config = dict(
    num_hidden_layers=10,
    hidden_size=128,
    num_attention_heads=2,
    intermediate_size=512,
    positions='learned',
    init_std_qkv=0.0442,
    init_std_down=0.00991,
    optimizer='muon_variant',
    learning_rate=0.0108,
    decay_fraction=1.0,
    final_lr_fraction=0.0,
    batch_tokens=16384,
    max_seq_len=256,
    train_tokens=101700000,
    dataset='wikipedia_en',
)
Each number is 500 + 25 x the weight over its row's rms, rounded and kept within 0 to 999. Layers, rows and columns count from 0. Numbers have three digits each. The size before them is the row's rms in percent of the matrix's.

# layer 5 MLP down (transposed), 512x128, rms 0.103, rows 153-358, columns 64-95
090:470515487471524504461495467497458509523515446493460469510445521508468448505516481527490477487464
099:504564502481505440515500501490525490470531464493499462471478489507469509526501498508496518538458
120:478457493528532525452486541494487542487508523552502505486529491495492473509473504465457508519482
097:524490541469483493457451512484509492499469523468509479491445513535498476482486475500507467501499
095:513513464532484497451509454522455487543480534506525497459544521539499505493465533512511497493490
100:496489531475504448560447533480506496472484479527505544519563524521510504501503514463448497482483
114:526521521515516488487462453459521494465493547514491499501554558474490480465506487487487508483489
098:491490498499469494481520523498511487537437494517508508486491490522470502518464495479526589477512
088:527481465461512518518484481511475468510454470531519513486493490508521494487505525501487513538504
090:505504504540562495517490510488511524484478532485463509515521485498513518519445526545432492492502
106:490530507519513466506489522458518485497472515500519516513539505507494476526544537471555506466504
105:511482513507518504489486511518484505495500497466490466528494493509532433512509541482549491502499
108:527517513480494475546510528518531505499505503455503448437488551508558497518507517518521470535502
093:496504470547485499529486496536507553527529532489527520449513445484496540503457482495507514507510
106:508530502435528491524534507511535461431489542464479492520533474487478462533504487460518494525487
096:530511527462496515457482538488542483479514497507488440490477460496492499565485556481501535474499
099:487496493510493513456507463473483483476556547476467502483531500521491551505486464478525493474512
102:499496522511499502510500478466531465536442531522517509487489511496502492494509486494534522470482
096:514497506478490504546510519452504520471483479513500491478516494481503527489475490514506467496492
094:511457490486454498462504489542463461490484510513519522538452487522512486508444509517482526480504
092:472544494493470502460479495486487522501507485484497472561531454506518499524518490522520438483490
082:487508521532537522461493485502501515528503520470488526466486535467463477482491494485512545447451
096:533546487505481495503481495488492565522519483503497528519509503491500487533509534472528536481495
095:473544475496505429465485519513485527498477488518501515488524507494499465475497503547519499503536
107:472483496510536524513547469558508500517487499501464477500519521486472532453481496529547483505486
106:483514483514503486517464533511515482505519528532473500488524480469493480461545501463491486480458
101:494478490484483480462491520561537503499501483491491467484475552505477497536524488467520518501539
102:498450520487446497510498488523516506533484468541507527490500522525474517523541537530534443480477
091:487508484501499472493446477501511535509512503544499512509518476512439519510495545498498449495510
099:523508511533480492496484539481519468441491504488538510496508495501529470520503490498498497517485
084:500519498467485500506503510508493504516444522472493488484469554465482510489517500468487519540536
105:494523455499532529528516479470466495514534505470499485497514479495492497484457497466492503537467
099:528460528496493489497476504525479495524428489498487460481554515491536532526518519479526492487470
106:495475471516472524493508522506484484521462509494506460466482537528501533456501466518546487482478
099:481571524521517517514482506464463488516531528543523458533524519490485451498534485507497508519517
089:504549517488493480488482477531512506497497488534479479512502537505476498491460502509488476522506
095:478478482442455490475495461465486515467494464486503514505499529467510509486504513506533489521497
106:518531504520482494525507543542507487487493527494489480537459511535479486467476500520532504498490
105:478428474477526514516510494510501487553475528471482506476465485456512502484485480507522541467493
100:529481487519537531529483484474529474529506524503524522490470504524477535550481505510527521526497
099:511489502523484490507528456507512489534499535451535487458506481543481451454444486495493500535496
093:512510493488527514504504441500475504507491474524486469447516545534504519482473512518497496560492
093:506524510499519496500478507499479511501492506491454506513499510454463489505528512483533513483481
104:456497494514517508472535469505532485448532509507478510497514506498530477524500518486500491521457
097:462520506469501525495499472454513460494531504465495491513501455523501483498509505494503543489463
104:519497442506498520473510520530481526509477534525478520461529459486534544522450509488500492473480
102:515499485460520535442456491486502502446562505467459488458489566518463554503447524479485549506519
096:534519512484504488526471466492513496522517473483485503460521472501550525512488502466469492521494
107:539476512546538502481521524484534526513503499494533446506462501506436477506542480488530529470474
106:479473494483494496512526454536465474495489516515480490486467481501539511516475522494525505488514
106:505511509525531471490493538497493520501501519532516504519521488484529549497464538487501509488480
091:507532536470506487520478472493491544491505542543508468480522485500476528494511478487497509494503
103:521512479523541509490483520482542513526490489538465499518508507478504531474472481469484551459469
094:470466514489546486483475500518476538491495486477465520489512503507520488487482527511509469481507
115:506495532454487483499536494443521461476480522486462527514456537474522529520508496499497478537513
096:513509523552525521510519491480510505499480506437462457518497456495473477529473489502517498532541
099:516493506505468497534493486526544503456456514550531498522506499516486476512476527487521522533458
103:489488486512520480480513502531472511478485499516477533461530492500574521541513482511519469514457
090:523522507502472507515468521508503533489497487488498451517528508526463535490463469479508475521507
132:463530481518533515477500458491508565540475490497488441510508502473511488522486500524489546521502
111:464516472469498534503531537498492506499532470517485483484513503488519513519509557500496505496495
112:519533486466438509531445531527475484466543528486481488477492531494532512546520528487485473525507
105:536492473498545486473516506504463479481500496514489482479473529539522527478493471485486504516514
103:495497531482467525515534499512493541521501466485490524498485523552510518505496528488549511501511
086:495523479454456492523503473482502501494482466515513490510477492513518492470498478516491513529508
100:515485492495525484522468515517539521510456486513485555474499526551494526497529525525506466530499
127:529523520479512486483488539476505493551515510534477448478525559460497489518504521490507517511544
090:475493486511542491499507558527481500539470500474480502509488500538487490500477501503538474487480
105:530505489576491459487507478539512496483483534555495480490501520521495476519463499518549514445496
096:529470518474494477445506511505525485527490500460494485498521521494440506452517526487514531502487
106:476494493510534500521467542478520519539523465520512481486493490468506496515495483454513517508478
108:503530510502485507469513479528582488477526507562468491505486518482468479537508501541497513495446
107:473522504524493501542491491501506560515495489508499489504536430487459521525461537548497495487479
091:504494483466539466476517490489477539482536491441484489503561534521467477450481508482456484502495
095:470450529490500527462545451488517482528518553496468544520483497493519504494459504464479514531527
101:483529531484512468495496492503535482519483503512526487488531458520528521519428497480493497501471
102:508507500471496478478535476488507548533485509533485467492512494509519457500552540518518483497554
113:494505537494530486500492501516534499522525494515498475505513503508450494450502470503525492450504
088:475514526486458501513544519486491495513548504472506500513517545480482530510495506488508501487535
108:545467514418486475500477496475506522492482466486499500517463502549474485501493507496475480537498
110:479505500476502496536548491519483507492513442477504493526485541490477509485516533501505475471532
100:445498499493497496560486535500498490481492508459499558496504512503519535503487492533501524500544
101:469437519502492497501512545515471455493507481526517546506494517466478466497482488512471479448553
119:498482530535509486515505506487477485489495567554502539514494529532557461502488524494509516513495
110:452540544472521503522497527492467502473482495491489538484505492514472518502496487491531524442513
103:530491551468474491517510507509449517556480490495473479472448545506515506503535498502461497513505
107:460481485486523482468513527545502509493508505506463533547536532453459499485518479508475522525507
095:493495476484473507494561462479524500460528489515533521502486514512528536580499525484478494495500
104:492488503501531524500475487470505511539494471550504461461531506445443497544526514497494522479500
125:502505435473493511512507479465523495522480448490477491512481535537498471479477523452484471493531
114:471535500517435471497508492481443500492487514500516514496486498505456468497538538482497513487537
096:491497505488506468494497494487484513513474508544485499449457516489494516465486481465517498492498
095:509532531492522498488510482472498532472491538474543465515519506503520484486476481485472461502497
093:516516502472507518464460503485512525534502500491491499509491536492484516493513530511494538492508
100:516475486500504492542533489479518564519494452521479466520507523510475564513488498459511500512542
102:510530460488486471507490500493514528502518496514521449515471498537519464522538477468548494489489
110:515474496523465468470487454527535517476538470541465520524531502514522505518555463521505479479443
097:515490539481520512543553470509518500497479490523507503454535478511491480486499488510503490483510
098:503468528467554513479544485555492489461500499495482486482466559486518506472520494534517484501510
093:519533485521481561493505490511480478499475496544466537530499479473503487479448508513546530443519
099:476539454493495507480528496531482459503444458508528514509556524482477443446476500529466525522508
096:514514524503490459448500483534474492469539497471498516452485519517541513490534485545500529470501
095:492524482493466490477474459496455470548500506484451551483522528568485503517522477522505487493512
092:471480511519530481493490524466490483509485490511486453515456483488478510513447550556528517492505
101:531507493511599484489527485501492503503536479478530477480500508521509503507496533512486495526496
104:524505512502477482476445505500474483500540474474504497481492520489468477527528518484473514549552
094:547537505557522515502489465466488509491488467536464478485532487522498507520543478507522497524511
102:545498522483471488488462509511523497515499468517517441468505486492457535489563522513496500498478
117:503496482460481524485539521497533526532462507482471535531475469481487471487504525452456511479474
094:450485528502445498516474513474509481469517490463501511497572544534475551508533498489515480539498
121:478517497535478537493460534544524506505488482508458507531527466507519473512467498500518546496509
097:531482537496534527532510480521544503491491505530516471525522473490467500480488487541508486479481
107:509512485467479553530524508501547522505479514527533544476519503482486480442544513508481529499491
094:561475430532488490480468521506494535514492478537509550498498520491487497513555513529517487552511
093:527515502476512452496470499529504471472491494460533495505493516512486528502474501505497510522544
099:479547489512495524488498504494476504502466477511543467464513484440466485522491481498494531485466
102:480497511514473509494526487477476507475527515506495453469484477528506515513454506538498499484505
109:501513547502534485543494531471493529479492519451521500507532495495479482518496462488480490504515
095:503481501503505495503520522515517488479507512518503489505468507470528464488453513498505530472507
104:508477478527461456490500536530487482483497509488480490500509491511446523530470474505467485504470
100:554511512539475475508492502482509497556502573491529517514532488518475508486449531479479490457519
115:523525523483512518484478468520497509470546530465518491467496515527483454513563435498498542499505
101:529455480447492534489496493484496481523568511489461541455499519497473501474454503469501496498496
125:461476538459511505491498493493483525491519462499511499497496528474488511512550523503464503472488
089:515511479445511506520549495532474506522509541450467489478505548503513470529477530516489489511543
114:486509483515505475475519494475471551512458501481503506530472483455542501518450472495486530495466
100:531462580511517469496429496480505506520472496514526504528491521504494536496517494479501495511505
094:472487502485527461467525498496468517511513503525501471514480476479452487527508522505494497477504
103:471546518491498451481512463491466489517536494459477511511541525526453470519540514480481496512524
102:545502488543454466484496527487500492505512513500532491460483453492525471518485501503493515487508
090:483507503494518519448496484503492524482508500488520461553532473492527485523472506500522477457501
086:514512511526514485521514505542506561501501505457517476523526502527464470487502455501480514479499
104:476512490531500485504477483483503492528512473539497480515481460453499492471503484538501503466491
110:495524531452516490525526484461533536472472506477504524461528502476546516474504520458525503472528
090:463510516476493455527462485518503539481508487505464510487512484530476494526502491490492470478522
105:484489491502524492461498529519486538537460501509506488507517529485499526470525537517448494508499
093:508501478499459516472521512485496482549522471506512509494479484518517499491481496500520491515498
114:499524475461484498485456514479515460523476489545530491536484541478473495494506522461518470494526
106:538482514480422479481477499528485531515467483471480508513527492516471547509517528454533466539497
094:486528501515489501524481499453531500507531474481470489509482486486538534508502523512508513477479
105:502499532515497549473551494489493479493513480511497516473511482516459532471453466489479525536465
096:502524474506488460492506493538492493512488462482461515522516548505444521515530507500473519465526
094:464507504542540504469520565512490486533464483483503492498494496466478520493510449501498506475507
107:493500494487461450483458479518457531486506474523518518470488486515495458534506485511499554480541
095:498500539507475492526529518504496465463494479453502466469471492522495489452528534521471502531498
091:504485523466495504523521524518463458524491461487512527506531475505497521495512497465509474478510
098:519486475490499483487487466489474469503522525506501491472535467532501491460486468518508498504531
094:495530524516525467472490478541527557547509482513485446469510512492428499491502489513492556528483
097:507506500556519489486523512498499506556494490506506447500519496463510487529506474513510523443587
102:524488524514501490474502479508436506534526501444448507500536498507509481512482515531501502522485
089:481483511480517507526463482496482470485521525524510530523496523484512481543451491508539519512556
121:487520532542511489468540465514467477508498469541531499517488498547493471494481526522543479507493
103:522498508466519490511469507512495481493513513505483505518473526494494533499510478511474456506558
103:480516483495562489503518566462464490516495514459478522489454548490460527511489447463491499528456
087:478488505478541550480495476519515511506511492499472498481505505504542497500498490486474486535484
116:482481468495464521470468523502468512503495531471481465463489503464489478509507482467487514530484
112:477437478509523506504512488536517525495529502529469455533490435486504480499512534464494465509532
101:484522502509491443491469536469455496516493486466511496498522508522468495516522525515461515449495
082:501525555479524486513532490498520477478508481494496477501477533503469506503527483449517503507513
092:515496498538457497524521472488489538484444471470535507481496453561460479494506500496512532510492
097:446488481503499537535460541496525455508512523497485485534437481440481502503494482502502494507515
109:502469490489481509491512503515497553493496497487528527530528495494499528510483465562529496509526
113:497489473516496535493497473480456517480523539522522499467543436492505514538446513507540505491490
084:516500509512508449429488465533487505516510485450460489484501519495478509500517527554490507515521
089:535471521459535537475467489493444536516511479512513519493464458539521459514487523498547495483486
118:518470524489528530475518479453504500467481517515534533499497499488541522465474513498489500497485
092:545478496502512489474520482476529484513466512485492537509460465525505499481513479457500477499474
082:520478486546533521482520504496451467520511506554508507522464490482486492486520469490485524511471
100:517472531493530523494502507539496475520527472493502537463474499519521518467508491481483508434524
108:490496534479487487507552474512485483503520555528527529500527537482504518504533504471482503477558
105:534505483508504472479469453490461531468471492490505519540518505517491537481499453498511513484491
105:506525467486515505533476500483526503480540479495497477487516539457550514535532460496496515493536
092:474538509522499509476530466519462543476491493506543443502505477521447528511505499480527479470524
098:522529512507471552516543493516474508485454470475536485479473444494490472507454491515463520535493
094:532506501492463543490541515499516523454508492477473514499494512459522506545558492504523496526523
086:536473510492504507519480534501498538492516511556507513536519519542559512502489461483494482527459
104:455491493492475475535498493493516507491524485429483490474532540520523522513500436481482504469536
103:571515556491500498505512473533446484474503511476475480502494516503510490460488474479495460457495
101:494501528487522472448558490488454527490508534484512474522504508490504494538530512495471494479479
087:514563522501479480477526459499497522462520544530491479452526499482516531515489505494523531520445
104:476526508501514512502440511489511478493494540469479472492528489483574527512536474473535509509501
093:513526545514471498578471530487483482496495480498476507434521449536527485516522498526517508495467
098:543494478501429517530443506511495505501484503492533490498529492544478515494512525480534541467507
100:452469529482511474503457530516528518512501503525485452564476505510482500527486467503512488493501
109:492453479487527517485498479521549487496515485518511540477480483503432483496449515491523535510535
122:497530478520530506562475474507533529527518509505522467478484505501517497489491482550509570505482
081:493491529479542464508517465526474503537497504491486515500527499471532506462469488508515464503505
113:518450507500485508493463467520471541493513538528500493501502516515518490523470473502519506510439
085:497486504527494499520494496494463494556479479492537481488474515514518516496507502495502519513490
094:509499515467503446490468513509513508539515455490477452514530478482460525516538474478511504510508
098:478518512523515487497532510476496484449511496502512512534514527511530474466442516489521470507517
096:458487492483508512512522479514454508503526495491454544519503499507480547496482498505551454525499
095:496502537499561492454512506538502528537488475529483473471490514508457531501488524511526463491472
095:531484513519541527521476481512536534498495501472494499478532468468509500480494505514518524449528
114:524459531476457478479486499465529501500459545495529511499513499521478478489506524470487523484522
105:500497489528491508530504516496501519488502535484478512489537471533483472502562468497495514475523
090:471504525516477499481481469513476499521494516501509483490486498483455424506513508465510498478507
105:461508490506486521501500541471474492508502495514481486482465515471490474524456498457455514516500
114:478533487533527469535479528473532532521488509501472526518496521517486474533500471522474520478500
088:485485496482482514521496484521498559463520485494484478498517487484455516503478465490534427446480
099:473507467487514534472479496485517522521495500498494491539532458476558495523500464514549466502519
089:490512479446491517502481508504500508491494532520518494473490550571503498507487491475483523476480
092:444532515497481476469532472497526491478451536481513482470497531515495516475525471517498447457504
134:489516493516539488470488461477509430493448499523501492507551518506519477506536524511528532517467
089:485542479526459507534530510521502478509511539464478502484456524498477512503517531486511495526487
088:535496490490539516515533513505452493515497478506543520525491491505536452505479491501496499482515
# layer 5 MLP up, 512x128, rms 0.197, rows 154-358, columns 64-95
095:460549462522523526511490540482469492475512438498484503514495514495477468503486426546507495468468
105:493488554546505466509472547514509530459550495533565496491510521472506506513518447519451514518477
098:520521502497504503549467493503528506485503512523527484518539533461501500449489487494493514560505
091:490511536537520493486510509479533470513480506517495466509491504503488487469525498514515501497481
108:514502476537496526473458507513482516504509488504515508495484495499521571504464453505510500529480
106:509501502504551516510522531515511494542431496543474512529515475493522548505483538516509504491524
106:469510464511483476479461515493455536512551476516477506482509513491487502482523509520447456525465
097:535457505542489478486530517487519491524522499527501474502514495482485520481522519484500525495511
098:479512486512490515523519477499520531505506487489503454498495529510516558553518516486477472436469
099:521499510486473474503506529553522476507515483516491462483489515501506468489507504488497511510487
107:503472447486528506520475539484466482488491495539514573491504508493511496522517484500489474504486
106:546541486499531508484530499474524496491530509536525492472501513502520524507494476484532518510482
097:508507483531448532526480519514509487514525544518515464483498508483515491504484548506539505483499
105:510535482499517525507548481535504486474488514479534554478534495484508500522505476474511459489513
097:449509542497511511527517531435491479501537524501537491482525503461485454498527548481491528501514
097:464481519510487486549526499507423535457479476478526476513493512500490528529505492492469509499476
100:510582536499523508514487476558511508498498491506501470503493531530521488520475517514442525510467
101:538483512533465523474539528482491515524465499511471481502504523476529464534487501475516518480541
092:534496519495499540498486514508509482506490506529472539526535476490493503504476518507515560506507
090:532467546487461490561495472538467535511499516485499561491479442535526505460533476483522531495503
090:489492498523523523497484497500510516551495512469497502527530497497507518494484530530510510550459
098:495496530521534495506495511536500500495526501500530498456524485528569524509491505500467487476506
098:479471490528510490497489473488507476484570471534495511493485512484518506491473514471518528546527
102:519480533507494487526493538493446481530506468483527505489433503531516475489471489495493514489533
096:550517480521450483487467520537497532498522512503519556457459485444493483509493501486510489506445
098:519522460486528486440472524540513492532489517512517538505485545510504511535497488505495501494539
097:489457520453522509574470486504470477509504490510471500525509452494486511492538550491534516511455
090:494503531515459470467513487518486491492520478508527489536490529482459516470510512521485497475479
110:455541501506454520500504491474497518515514533503482523511495490501497524504535514497507470462459
096:502482511578480513510527501502492474523523478550526478529465516501486473540453521455476507471466
102:515437494534486503494516524572474493511475519478507475495483473456505497484480477490508543446496
102:504513572479435530493485529514518503493553517492451510528492509495499476511551522435478506456449
110:548522482551464513481516561509494455521479498515512497498496454487496464500495477484550502475494
099:448515501530496491489508466525487529520477490493533494520458496470488565497521467512478463517511
091:523506493491499478512451518532557487493513538530535490499504555453484529489481543485531502507520
097:485494487456491473527503557523508491503466506487552531499491500511461529467489483506507552498463
102:508540527473522496464486512471476463499500544469554537531493546519548494483540521499466496521497
104:483524502431491510547510505545476459535478449528462527496527512451545512455487495469516479480491
104:507505562506449539514507538500472512544493514495475520492473521497498504497507514492497531522524
099:504448489512496504467539538492503493498473513484509495554520483512519515518488524472480492517489
106:533482474561497517513519534508466493480515508443506509510504476489498548492453517511535488498500
093:546525471465450521442497536511528525517517513496505493516460505515520511513472509525505466508464
099:497513451499508535512503506483458524504473519495534464496467516489472510529455471529496510491508
098:510482513499493511484524496462531470457533527495493526487496485505507463495508512529495506492491
099:490523523494497559490501532516493479471470514511502509473513457517490500497523499491509499508492
102:506520552501536511482513504432505508479508515532508484504454477497486510517507510540505520495485
102:517486484477528533506513535501476493551546489511504498532480536516514502504544530509525520453506
102:528515504510507493522460528485514522494502528556500526463455481513509491502478480503490469504496
109:464484445527527453495480503460489534487531500490479528509507553526499478539519463504528529479467
098:523499492531495478508485477512514512488491486488471551469484464506535490485500507523527505544490
093:498494406520524465482471531463522490528479506492486495477474488502508505523468525533478528495494
102:529459485508505564506515525500464507503486510500501505485478470479491491531481485471486499500480
099:501496502510482455530478511455501499527532487488530492495524532468524492507464495492522485506481
105:497528490512531471481503511486509443498520523496464527471492480489497504491502508522532486490492
095:533475537534498517490516528503470563534498482527536515530496513508494511524469491509513522471475
094:520484499477501508511514520539510520506482450490504538534470482479485475509456550501491506509493
109:521507464495486515513449498462510512527533532521537442506448473524459481507481487497465512522509
088:512494483533494510504548481517491483502518492448527510505497521484515484480477506504499477497471
115:532491470522493532462502503480522511518465544523532535528494490508561441504493516546473530498455
109:503521477473517539487522495469517501498549518516471535522471495541502512459489466526496484442502
111:507496459515511492524538534498482518468474537466490530532529507471485480470456487509511517477532
105:506499497489470471501520500510462554487476539462528456523497496541488489504504477545535509539499
100:532539475502443538487532503509542477506539510443517513537523462530493498530509504502521508522523
086:562577499504505509527445478487502503514523467517512504512486527489524566512506462557480510512475
103:472501497491465544550518504482473503515464481483479466533505504466485462539537517490517510514484
109:468469505513469529513493444538527528521494492452489504491494522557493502515543498520534521489518
097:500490514514522459517486473522478485529480516476481507547480504531488488505477497491446470533525
092:483533491478458526520507470483488538489517498494477482522497510481505559545513529497488491488479
103:479520506551525539510511524529495500484495506479474547498469486467520460479508456498463480541501
103:519452503513520526530468486549532550527471470508474504515495553465513515530503459532531505462518
103:531436512499542531487508489493467512522483460488526490508500482482480534514498435519518475488538
106:520504485502487477520468518474478521515531523464533555532512481511519551491499452479467502497520
092:514477523485511524503499504486469461523476467545476505517472539498518526457543480483493546474493
096:530484464476536487461484492462506532480520510535460489530492487510546500511516475510472522504472
106:492477484508477490489497486512489506489499488482557509504477467516520455477508460523555511485529
099:491474505525460502502476473507406522481487504465538523494504447490493516502532520524489494486524
109:494504473482524479479481507519487457493521500489496480471469524479518475500492496487536475494503
088:517496475504529490483548478474512534521522500461534519502510499475523469518547501472497511506500
105:467471491479514511514466506525493470510540540544511454470509487518508553474466455508506466513482
113:484519502503481483481514540519493574493478456514507504517533475515514479505511500476480493517435
102:470519526516508521454502505509468446484483474519438518477511515533503480483503511514501460497476
105:509458534466505442481494480505475481477502473517496520506472483508512514518548506548529491526502
112:516527504482497491524487554532493488546481471442478492513527505491520506481471502491494486518535
110:519457503495482488516485487472545506455479504510508532495485531545494484490541480532467509507532
094:450479476494461522520509486473519528511510545445539515501469497499500513563497503488482490482514
104:491515498484467548516481503496508516519488480494546475502480487478503527515493483551500461516536
099:495469465496510550501472502485518505509522516474499490501467493487471468506513541524548467483478
099:491462451520498491515476498487521506526523536475517465503490525504510500492517481505500506533487
114:523480498500511502468455568475505542469484476472494521500474524506534528515470509525478519491506
108:517532445487481503523491533497472501504535500530499490517455489483485456494529509504482497550506
100:547496520525517545534481520493535538526507483521507500517492494477462470536488480509432495509428
097:460481497466514530512541511481522530522495476526493510535556517475493470531532544478508482521477
092:531534496470517457511518478462478476482450541468513512480482544546515516433559510530516470479525
097:535467495483524537483518518496465523527508510500496460489492498509535502450473511542488470562460
098:533462471502486484509505485474475479507504498501486503491457517501510518457488508494543535555523
104:527444510525519527484488499492511488518552505512484498531468478526468508486526538497521495464460
101:508482495474505508502500474467515511486470497502552511511496500539502454498499497469500527482446
104:501524506539473519506459510513484483540525514540469493491485510490533498531474489505471503486501
095:502521470503526510487506538466453509486487495483498514535516502550561485470524512539497540500471
102:506500515459494511539514491512546494520504487487528519468470453506495507512489484450507485498484
098:513479442494491559510490515495546523499521504507507440521469498516518466505524499484516505528460
099:443480491514477498504479495471493520459474494477473522496458489478524534523514547501512459469512
097:543437501510498507488543465510470478503551508498513461469492497513524523496520485543512517497482
097:537465473512544531524477511466483499492496474466485503505475516511481506522484468459499531507493
104:458454468457490510484487515518529487495495534488523544475476485506499515502450533517506511482523
096:513449494511496514492494542494466478521476481506482518508465505496482466518485504497517559503473
094:499454479485542479496502532530522483509530495491503497452467479483483532477566486497482484506505
106:481507491514539513569510539519515527500447526512522500540475497514488512502505477552527514527525
102:485513492505519526477504524481536537480495527552496487526509520470545519510496501482499500482457
109:503492464554528531467469506520510490494501501503522486525489490515504434511529513489483520474473
094:512475523505494496502528495500499480523503514496477513529491472520501547515529496506461469493527
101:560492481490500558472497463516513490459509488500479558514469529486498491530524535466508518513451
097:497494505521494502514495462490489513516514526521484494500489510502495492476526531479512547487488
102:538526506501493501484515487532487507525526437517505528521457483483508499500518506494515521513496
095:524456483498504492523462539505475471507504525504489512471506481481481503499482448500481530519520
100:503497491484471460494497557478501533496501523493520520515489490542495531496527477496481472516469
107:507506482517496520492463565500487517495478515504539464448507512502462504497481498515514431493512
098:514536523519451499499500510492479517520508481480512515527500536530472538491486527521492489516491
100:532494486519477515534486469514505526472492535485530505500484538488497517484501499480538491500487
106:518475488536486483520504516488440523537466490460506496521536498526497502495525519478466492475493
107:520525448526472509478484529478503500492494559478474489517487516485486544501505467521491467491500
106:528470487472502492528531524504532495528464508470508488499467441479513484538520505492475509480463
102:512469513510503497536504521463495545497500501528536508520502477532510491527492559523498506500507
093:463511520543523566526484498455472506474512480504532506476519484515513516500479473485537545524492
109:478491479497544478470530559455466544475492466483495504486476523468492482505474485512498500512536
099:513513518515476480525513491517489544526521498517510498497559539490519465499573495487505526485482
096:472468456516479489485498524504514485488475477519516513481533464509535523479494494540500522491512
104:521537472477488519494506516513512491520490517501555509514495471533513542503499503524505495500498
103:486486496519483426532483473506503499472514488497504469503506476488541490454506447536467517560480
095:504486500546507480500508473475521522529497520479514509493418502469537544508441486505488487511494
101:474483491489473562521462472488519495463514528493470556504476510502537502489440490493514509508491
097:494483485459440478545510515522551517443489432492500553530463513485522505535523472513483540522484
109:496461498504480537499515457462453514522486499488517524517516525514442515510498490521488481549524
096:509510532503494546507478539503507478516512491482532527461574575549545489504533466485489521490476
098:515491521519513484509506492517477507505493495472518489472493483483526543477522519513509525492540
097:472493500501585482540520493522496488523452472476438498476482492484541496489529505493536519511501
102:505484500459545485538504514493483523476487472496490503547494520508526549498527519466496531471503
111:544531488481477476482538512502480482492475479465524495421498510459496521465544508545491510504531
098:464499516517492510507469533524487503504511526462469498507502483510492500509483484516508464545474
102:497474509532497476475488504512505538518481535528508461533489485524520502518492526537487504520501
103:510546492541482450548485486493513518497502460464528509478508513504509454461534513493481507505516
096:495509502476487521527492512491559523466505469499530479515541510506513475522512457494525489528515
101:519530511516521508531507505521520489524475495481495516534467514453538478522514527508522461473546
105:476528504556542451500527501523542483527527496520528531502517504499472448528523512480472510491475
097:492532473488480505516479501496528476486440534503500494501460554507510517499481510505458541530517
105:513475485500515484497507490471468523478558499499536501456493494508510444549519555481479484549469
092:517446482503507534489504524469486472499506502506496532480467509540549522510476507464471429506507
092:510507476512548524505453460528517521459520495514519531506509530443485517408501481544504486484463
099:530553467532510501528500473495534497504490509469538477494531501459449489468482503515499494505497
093:500502513504460532489507515515522530513521521498478497528491524486521531501482506515510448470490
119:493501514528482507550465514479511483498511535467497506502531536468529517505477518481501495489490
101:507523484532480510522563497475472441481545488489574477495480502501501498452529508526433527497514
097:506473521520513520500549491484503492496488503451454527538502485447503481541514514493552479513511
092:549457546472491503524491491462505557528477494530486509502493536483520510463498496547507514525479
114:488502509469459483469471499513472504493512484558496451455487499522553473503466504508492540518489
105:504485499463517507460438484496521499506505493540504501496477519475534469511514498492516489491491
104:503473509511536519518492489515534552510514513527491502519499502476506480514512465522563475529531
087:500494495516505482477427478521501530493512522502483501512485502481499525503489454508518477500462
094:531539509541460519486487531532541510472551499501502526500510503483527540570458481520469522457497
096:509511516515514517447482518508500473475492485551527532496466520456471529515467516531507461469538
104:487512483496479528483533502505483500496524543494527531491507479478513502520506470522514482452444
109:557470530501505515492436515504526493498501453449511547474488502541516496516541449508470507506462
092:490477485473508474509484528494521484494503516523508500486519504494485550482518460573485488488490
088:487447493481473460479456508502508447476514471549502516478512503472455534466497499444533483525485
106:484509527555526489494487508482517511568508510504541512467505475543519528434466504516468501527517
095:488449571476462455557484480450521512500491507483515517552484510495529484473531514499535507514502
087:516523540523468510527484530489521531520523463460501467478517501455521487467517461488513472506486
101:462508526462505487545530498499573539485511481517527473453487454525476527502481502493467468504441
104:513502482487535512495499541526497512515498500510557508488481445518503494455488502533511504498469
102:517508489518520507546460514505493499527483489466505483507513506471509511499491474499486532556511
104:513478543468452493487508518521510475474494541481512498519504486478468526502498475516536503497509
092:530543488530501473500490533470518494546513505466539549496488491484529512498512463479426506482506
100:480499460474438472548525486497499498504475552497545486510504519519503513475493465502504482544484
100:518526506538437509477465529481483505512484526509536449504486485511465457498482485550550495475482
093:467550501499506475508489508500483505460484472429507525502478482478500529522464518515473538508453
103:512485508458473463528502524549464548457533452506437500531470513510505518526513495501523500489525
100:530480466505529496531547474554504508504493511460512507435497504459519543483485499497510470524534
099:482495527490471525553507483486513527529463521485475523485489549513535542474516541506524453478504
089:531514497479517485496497517473498466551508499472505529492518540495518480462539512524496465501472
108:493523506498494525468530472533508506524470446551534467526499518463507537481478477495498494525526
092:500486505500490563485518467554476466479454522573503508464514508479512532499502501534497499479455
105:502516505491531477489543512499473518497521547526488522483495488492522554498486488507480500501476
100:524492477493474491517465534495503543451494494498513481553478504455539488483503523515474442479533
100:528502473493477509531443511479487503482471469483529450519507510478517471465478509496521529496515
112:475523491534542500524526507496477490520502536529531509505505498522539491485503482534493476522438
081:474483489531459509562519495468484508508494500505485494556544514494505508451521506503477503473513
105:480478464536500509471527510533510536532508471506521495481466527553523482504527494508526504474507
095:487481497529461502544459525523493466502505560509525508511517506438508527492459477469517469510528
099:485495500488504501528500516474487486547543472496510447551524469514521478532509527480493493512480
097:507496494520479522518504498502474499506546496558499489527483474470499524516476502499520469504445
098:498488497480474513486467489483512494529483532500527516538480524475507511527512476465506477492488
101:477506527516521483509505450487480512502493467527477478473523525498507529497516476489478492497473
093:546502457533472494535405512498490528520504501487482524511486456488513495468491470474481559527499
101:512470497503477473492513473508485497456492528454533490495440522504482500504496473533536488475505
103:497489509510509536550510509488514503509534493460488480525524527518509494548531554438524523519480
093:493540453498454503515493443508507475502481473535485510486460471480545552518529556492487469513506
102:495467496535531527469485538501489535526483489493496502489468489497517564490502490510462507516506
106:468502535499503492503515503518476508495474513502504526503487539436518463503531542494527491497470
086:542517483526495525526475492438523501526469524486526545495505536514527533518472458496506482492522
101:481519488527481508489499551515511525485482510479473447448461529494535472500504558473512536510453
092:558478527494524513511503504506501535478524499519444497476501491496498526493492527521500545491492
100:496453517530495440504471507496498469498522525492503507474457451497503511497498545493507534502462
122:517466494496502556506486518498451477490477515485455490444471536465466495505507470491489515484525
096:514484515514494508506489441491532507488488439526472448494493521489530516507559481454509471500527
089:518465460495489487521490527512540492511500538506555514474526472527492472529517524501536481484524